Weights of a small GPT-style language model, trained from scratch on English Wikipedia.
Size: 13 layers, vocabulary 8192, 19.1M parameters.
Architecture: rotary positions, biases on query, key and value, tied embeddings.
Training: 795M tokens, 6069 steps.
Each number is 500 + 40 x the weight over its row's rms, rounded and kept within 0 to 999. Layers, rows and columns count from 0. Numbers have three digits each. The size before them is the row's rms in percent of the matrix's.

# q: layer 5 attention query, 320x320, rms 0.0839, rows 16-30,80-94,144-158,207-222,271-286, columns 128-191
# k: layer 5 attention key, 64x320, rms 0.0948, rows 15-30, columns 128-191
q207 098:537516483595518453482524505545456501511462512502492514542538521468421530584473560494483470495521476498551446554498479416543552487516458557496571485514453466433444412537503452517460443516474533
q271 059:537485517486579460572480544477441500497570414456455496513467458513474497563384573482486501530547387493412427528506550475505458512487469454448476507491459481439470449491482531590489523462433452
k15 081:499435421441534476546508545486506485495486564491587512552483477516511568450499498531500524521479471500421480496503535441461535527436522517479456498484564575564478561476474484543511457447537533
q16 082:561490521524378520476488487500498490514537534522497522500496441530509503492569541542456449458508517601587468528457475595494500450481468532573433547569504530503486530566581417438494567506486533
q80 124:461470513499527595450603464556499470511424453517439427555528516504471593467517537491494528520492595457528500554490448537503568521406479534537434439558477484483580517455504447501500517484446458
q144 093:436559512521470611509519580492558491513519584520488460580434530476520501464525483523521493466482496537510510453495559490413537549468482456482453433531454418524477543522514506547562621507517518
q208 098:490418536484460460540474486560511468508529513526440452583435572495562546508473495465532436415492539521441535502508424504529548600473525435560447523566593410483574474487488450546514504517490464
q272 082:526493515533447531429507454487514512478584582519516488502503510455544456501579489553477458424452576545553579461491466527545517474565479543519444535571437546508519525514481484431472515505511571
k16 085:507498462420493513521457518497495493490459501447543546467531525532446500443492523415475494493534461557462490487481538489499451490500478467536571471519504502489438497456566479494453482521485375
q17 068:514491553487482548512484479460509491462454432501469499509470473513485545535448515546496505526432460470531395484502494538468488518419495514486471575483484407525505551507563497532482501449476443
q81 123:511480483523521366556541524519468492521547501491450514509493492541379487441434450485585446407476487507473484456476476471509491484477437496495466537524445503461449508518513461513499531531515500
q145 100:479553513525494465520479451482425481559521432477508544468527445465526460555487470449527468502480530482475479471489547427493385514496520443506487583447481496477489511497518471516481444500453494
q209 095:555497535539511481583548537580484499446579599472475489460522491551490413499441414506508504459558496503537522452544524443478496470517429434505500488527474488477501455519510439519592504548475524
q273 052:491524538409516554531505510501494525455504421509486597530546538537539525529457529483522451519470452559522446506518521520513495581473486460513448483531505425535498509510502607526504506493494407
k17 083:447535480541556448558421403432524516539495517502467455481437523456436493503467452573506441510476455523546465524488470548544514515446509536488543547514436456542464509489471427455500506523469515
q18 096:427513456454471486478497509506498491522545539570489458441461504467491490538496488508384485502478607465493517560544485455489501425572513480507463526477471554543545438570451468420512490516487554
q82 120:543480481441436452493459476503557502530449440587488442466504550545419498513479537485453465486456456474553506601494473497497504488548560483443482546446505426607492487559477500473492489464496513
q146 114:328539462535497494520535531595522508472512555556470462565466519451497433511431566532478489471496503467475471561553483506457526482480488502422481458518481482529438491511489509457492509458508476
q210 094:517492501489567495548515506470524583489576482460545470504425495510445488530539553504478464472457494536584538499499525482498448494565493530539507453560372436565550486467503543537504515471448467
q274 077:442539530523405513474513534502457491502526506529509455439509549464504418468483454467478538442522528442545604543520484432452533466572488467538514480447508528533518476464448504391540485492520538
k18 090:520476479460412472486494475473526433506477498470539456531501520587460482452559531497558487543501479601489481515432488547522504526555481583464536556559530464540443513449488493466531547493465545
q19 090:596520514485471523499532465501527500550523519512506509431516570402483459474532479516459466493571520568558442472386486548558576476499501527492521528512530539536474487546531422487522463516502514
q83 111:506538449526433457530503555566532489535573481581536441470512450448468474400471521506453554443465546513441557552516546453462522479485488506481553547497572452505482545472427474507546558539486481
q147 102:462512476516511554525564561522481414488534495569534430526483518563517560458406452519490444516524551416442471471492452531480462541457495522447524500434514475481479557438507507514477529524496459
q211 099:473522559434488442521491552494518505502594481500503507478451531538546552399471510535522504485487444482499476502452490443520588514510509460498492453493567518479470553464474448488462503534451503
q275 072:489542488511487567442551507518508516542497482441530506486523510514488476478571461546535405464477591492528596518483476522552514429479524557553435487487514518493475490467471474513487521479529496
k19 080:491420498478520521453517477464516493486477520523519529508504492491510486479510490498480564467531515472502432407546495478517461418504463479488420533461388456525524546447474481474516530493521506
q20 101:499516430450523488471460492530513444537487463516490488566583503513531507498479561497492555537464521452451439465520522491545485528496525422520511531468479529532493504572478446571538456477481512
q84 128:517538490534528503513465454442567524554502496535467478464516529493531497547496510524424476607491495601500459440499552468514450527560508542427514568460530562468443449534496441477522410476560502
q148 113:496517553538469548482519577591549476495519541524539509448421484489463510521391564515592489436565451467512479473488463483520529461563532468434577474451444494457535535466502490540482490532569416
q212 098:511550535585541536493481553441495589522446525538557572563517502516533517556489508549436472463474441552575511581481493455545468535496479496535509533546514512502509585497563536522442424477529560
q276 088:485527500492563521521470566497529442512464402452501520522521515519482499474413539489540551533520482486409430506524522460486503511503523447488510464462541449482510518486455484516590471494506420
k20 092:488468506457548567462445472572487518511505517552424488465512438473473566526487406462508461446482586440488468531565569543460608490506488480501496461444422542507524520537475521476519439506462565
q21 092:498480484515461440504517486518472537535559518488536474488438509512502467516484470479509496394530463549552538376510564504524559486558511557511495523532462419480545513494510517425421475526490501
q85 116:440442466481520509548470489529470484479563444538442461471552511494466518469475442501420543527460508506491514526499524557477504579418514510512484493562508507514573457491407507417495549513391519
q149 107:517473483496425484549500499513523526626488438545515488505539468575507499506508447537481591531464465513559521493511446483552512527481482452457568527473540505537456490568447546493571524542496535
q213 099:492449523511469510559511496498514560507501511549521535481475435494524444437498516538417523516490544496591542459558459457525443554521487505552496507496571513453563396469506555451556484500458522
q277 084:478465508550465458467503500535483498527564477469580476447488506485469425470534496489484517454511497482521571467511501477519499418587498528532533553494542521480496495501465558439501432495555535
k21 092:550561515458523514428513557452476408454493473504437493457564461532477575529556625455581474476533563478485539528530491547468464558472491398498511492506507492490499486503541504572479512476453496
q22 102:503460492507518494483403529453524519508513466438511543509520508545564469514488534548488507473485520513524440527506516480486456483579569524554449545462448463506501500576488460578469509454543485
q86 132:467474546450485493492510536559517454503475459535516436514533507518463564514492535522479435436534574465511559523497507515455536470453449540488510485512447408498530476560517528488510515557494480
q150 107:444505551500469523487448508532482500551515550455491543483546507522498520440492500551425535438458546518451525552507507513547541562475510419491401572565469533452486440504508466560509468523467465
q214 106:537569530532485516508513486526483459477484447524530537510519502570397490501485504533520507487539544476549509454504545505462480555461530532532501465536415563482494519548517467495493532491489377
q278 097:533499537477492491493474509507544434524458422489455510505479552510486503503460467505493463480500537530531406565518479522519532510497541461527523494531494401584540536545467495541567464457562500
k22 089:545487502600512473492526484476417544572493653437511473489508435505557500520517463541520570540463485479417430519430553483489489464532479494545480519486443543525469482454538483522521512514462533
q23 098:465533462456488453502443515469544505499555446534520564492533546463498481488487525505403537495500444447572470500506458555497488451636493529473530524431582484535473531550473523511510516487559423
q87 111:511519489543481463451470499498543531492526519418543533484528485436483492500452430526446455464535541474403505487457532449554442506473525498499548549541511432453453553461495544493515552577485492
q151 109:524457516549509470528528468511503527534411453515484506536553479512481521487512484481489479434484505487525532469476528511495496528544523526462577519490448538525450545476505459414487496549494515
q215 094:407504543526522468436492494454459482505581475498535545500520514494498520540453532491502446543516550435456522550550456528613501513434489451524403434522449494484504540439500540520455504458472528
q279 088:478512494455502444499515507558551416563552383529505464501488554552444455457463594479431470459539508445525481514501498550493514518523510539467537483474575443537528530498505490500544471465494485
k23 092:471456498467486455541416483506481510507507576552506516571424484474425537442494500495479568446504494502447481603541509542520498503415494522488537465520515525512572436458495498490540503536481554
q24 089:429437532414485498514484519478478515479524482473454465491495455501474538503461477430563528544488485396438446458566528496500525617445468470479568458502500498570546543505506546554471475494405480
q88 109:580519507476512472530497522525461496461518411456550514535534506511433500559427438484579451500452491516470524507505495479463469498500449437460499517447434501479500506533473497518488607539528496
q152 096:501503436470447502505504463554545536482503449484504512532568485513504422526482524550562508507476466431531526449529516481495553491496457455557528523470506486465493481537539492511480495483500423
q216 098:510588473517495507441500567442425530500529466508519569519472511489483517518498482544447420566464498499483495536461450475490409517516422517515491575542474445453519547471506572505431504459510524
q280 085:470472501505575523502444570477541426430542441466446569570560489542503477514464587514525529582543432482462452554500535523470441515447505487457494483476605509540477530499566481497485519461437375
k24 079:570476508543489526521536518454558533516530496465500498431489539599549513463478551535399510568483526481482528437439550468541517473524504488521523533470521494555500471477551501427503522454517529
q25 091:516488496505442498560536507498417497534474574451514438423461474437452459515518457412541526471583443473467535510509513413501470526475474494478515442536492532483496467453505522521546485539485501
q89 107:499536471505453467506450445468525486534511474503532498509482500468518394505473549531524550588416483532537496474475486470534478510490516453455525561509570410547476430491427467518547506464516497
q153 091:499516500460476453508491477486451481516522459494467536405492502521484494500461454529451444481514444428452526549519470430526495475423567554437608519477498502542454457499480564566450504410513504
q217 089:593523509454503491526481460445495438439523465511475455517493457561583464496430582515512544574471454503432535567518510496497545558511578483389524550491529524446550568500536461517515461487493509
q281 079:497514508499468459462514510513390503484484545463531469431512435456483513493529530434546567475481505453416529471550550458459437458489541480537513512494568547400444453487436518519527510527468572
k25 087:468415500506466487430535537548517413458499537454484535584501515563479482508551524395503487504545516577536514531443454588481488537450529526491465449485632451538486619496508419477466538493473445
q26 098:507487439522495429473489446548600514498517530506526470501448557548454555479540489485481508496514411475473507444433458505464549533473481438476532507509482443555545537489506485448483473503480475
q90 112:442563474509437562516522495567547505522532532528532510498507454453499469490501511468469526595494488533473521493510565485533502519429484512561561549538534542463486531474522402468527522462509399
q154 116:495484486485450487517481443520541533553490525547547439522530495399520557451482420505422457504493451529473492521481561479496480530495478397485559486466479482628493514596469542548499432484507547
q218 091:485515549506484535512558473543514514534482497548522517475513545440512523446484440490515526456523385497530440455495542518406465531518504480481524487529499526539495566482518494462544475606514418
q282 094:461453512487460471476512466492517519596477499511459460472486559523465470474448425575480456508485527463524544418468427502481504502529487424511568576534514504555489468518417521474499453491509562
k26 098:450465526451478528514539529533499453488587513597456547487472464550488498470572514420545564532558560475455491519510466525551519471502520560442481492489548435567512577490504500497484512432528584
q27 107:496550573450555494541450484441441514561485520469489488445467390501513576499493472546499451542473555493507462470456539456502438500520534492493473524517407495487599486489510501495505528536514514
q91 102:444465519504514512560501384447557525474452517526524543492502444507488501435494529540477555534489569497444524438502553476572402526474526525538495526536507494461454447466417491478432567527472422
q155 116:478555460501533513545505435517533525458449486493459466459557508572461513515569484533452521543410503472564534464522523494515502442439460482532482545521482527497466432487475451435509441463483473
q219 092:527520477550525563582483497422516513427462530489503512426474492452508465544481541508503511576468564531433531542478488503531515498494496479525414513460493475478514517449529490530529519579549455
q283 095:517548532553531470523501453421445523540516553503510531471461411525535482521447557546503487502502464487485491468469515515514420461534450508545354543516489529478523486431505522528534497518452541
k27 090:482477494475556382437502481507496538575487566500494512567464515555481546540492397530488495484520466536513399502475450519494507525483546514568497480498580546470519465529448446486436481486443479
q28 105:474535478461477478510478489514498518519447505505493571533501499545500531538493457509474534440489459559477460446513539451540517509512556515493464436482433466466479488476534512542496487522499499
q92 103:479471407500459511587519499517485469509530457511488524531522477491489509426489543540423535503473472513509543534502480477540459563577508532458613516534500472498509516483461515522432537513519428
q156 105:480470527481480491520472527519491499505547458493482536540492468564556505497515451450444497510482491523470496484515509475519519518487550597494492487465422474511462482455492513503546435528473559
q220 088:439510541463448483546577552519450419447504450532456541482524416535482458482509538459547460485478507480516488410484628580487496526453487482514528481511454537491476523519405523404454478545495467
q284 117:432472507431447491450493479505447576512508570480505481451448429550464528508512517491498580482505552472506584522472514524520495498517510463495504481504508474453529488466541490520537521538465546
k28 095:539593437472485494447498560470484439423447480478492453576496547488471531504550535535397470488509419455450538530452479502503458487527469545495507496558518465552458556525522514506500457444493534
q29 107:431514481478598470514484481441511553517575503521486498480518408504542500462475515520443486492523511514493552466461555454585481496521529541507498535456517467413550478518474457503505511522520515
q93 114:513437524520507498511457464446578545506486466540461461478507486470621515447582496510418509504530506567537506540493550494505463561499561574490549479501533541500453467491476498492492466465486531
q157 099:479502554545501466541515457467504506591524533524425470506547509450569552451537484480491531502548482546550550457492528508541582538499553485521538576539551546464509475467451556515526488486468523
q221 079:447531488487482440480501528547473501497514469503469525476521504387458475536577486475521514467510550544550565492518488512444494507568468487461482556506525448563486530555432568558549511429523524
q285 099:483523508470513482563534468462388550476598543502478482464428430439485499480480488431459456520524518497497600413468455487529516506514498519528451562461496405485534468508504423496510519531486512
k29 103:550502495489505565442536500569466438466502585532500497462509481542555441505474497450492500478503585520522549485434467523487525463485500524507476488566454446440587508420557503484473549461529526
q30 102:509533567516498503462526503490445520513518516471535468482432502480503534549501484470459475459509505507569516509550469476521537461470534497571517514476430473484493445426513573493484499497491506
q94 097:537589467484468482503457542539483509490561523547536534504487512519513452532435524451396534548478541458470486593540513491478503539475535464520488508528566478499498462446489487497453487458389478
q158 101:445520467498448463527527541445466562462571496515476414491374541508477499515462504486423513527488482447513472529569487454474514483481461517482436488528511388511529484484487537534456475519520549
q222 080:472514512472419496488457550480533491520504530527465462475387474534570590471469541487454569538440513508488452532575543483500500465552543443540503482519541511561470444447455546527534567512444464
q286 111:489483518537445466499460538511510561534528519491542477514498475491514560495507430508442530469518484462495500565551534446547491508542486494513539450486442515495517465465506645490489499522491530
k30 100:571494622525511540480540509558495485585450587457499399470512485413575523501511484500499554481545434456470512470500564459592540533432459523480506512510440546513538502465549507469584439518526549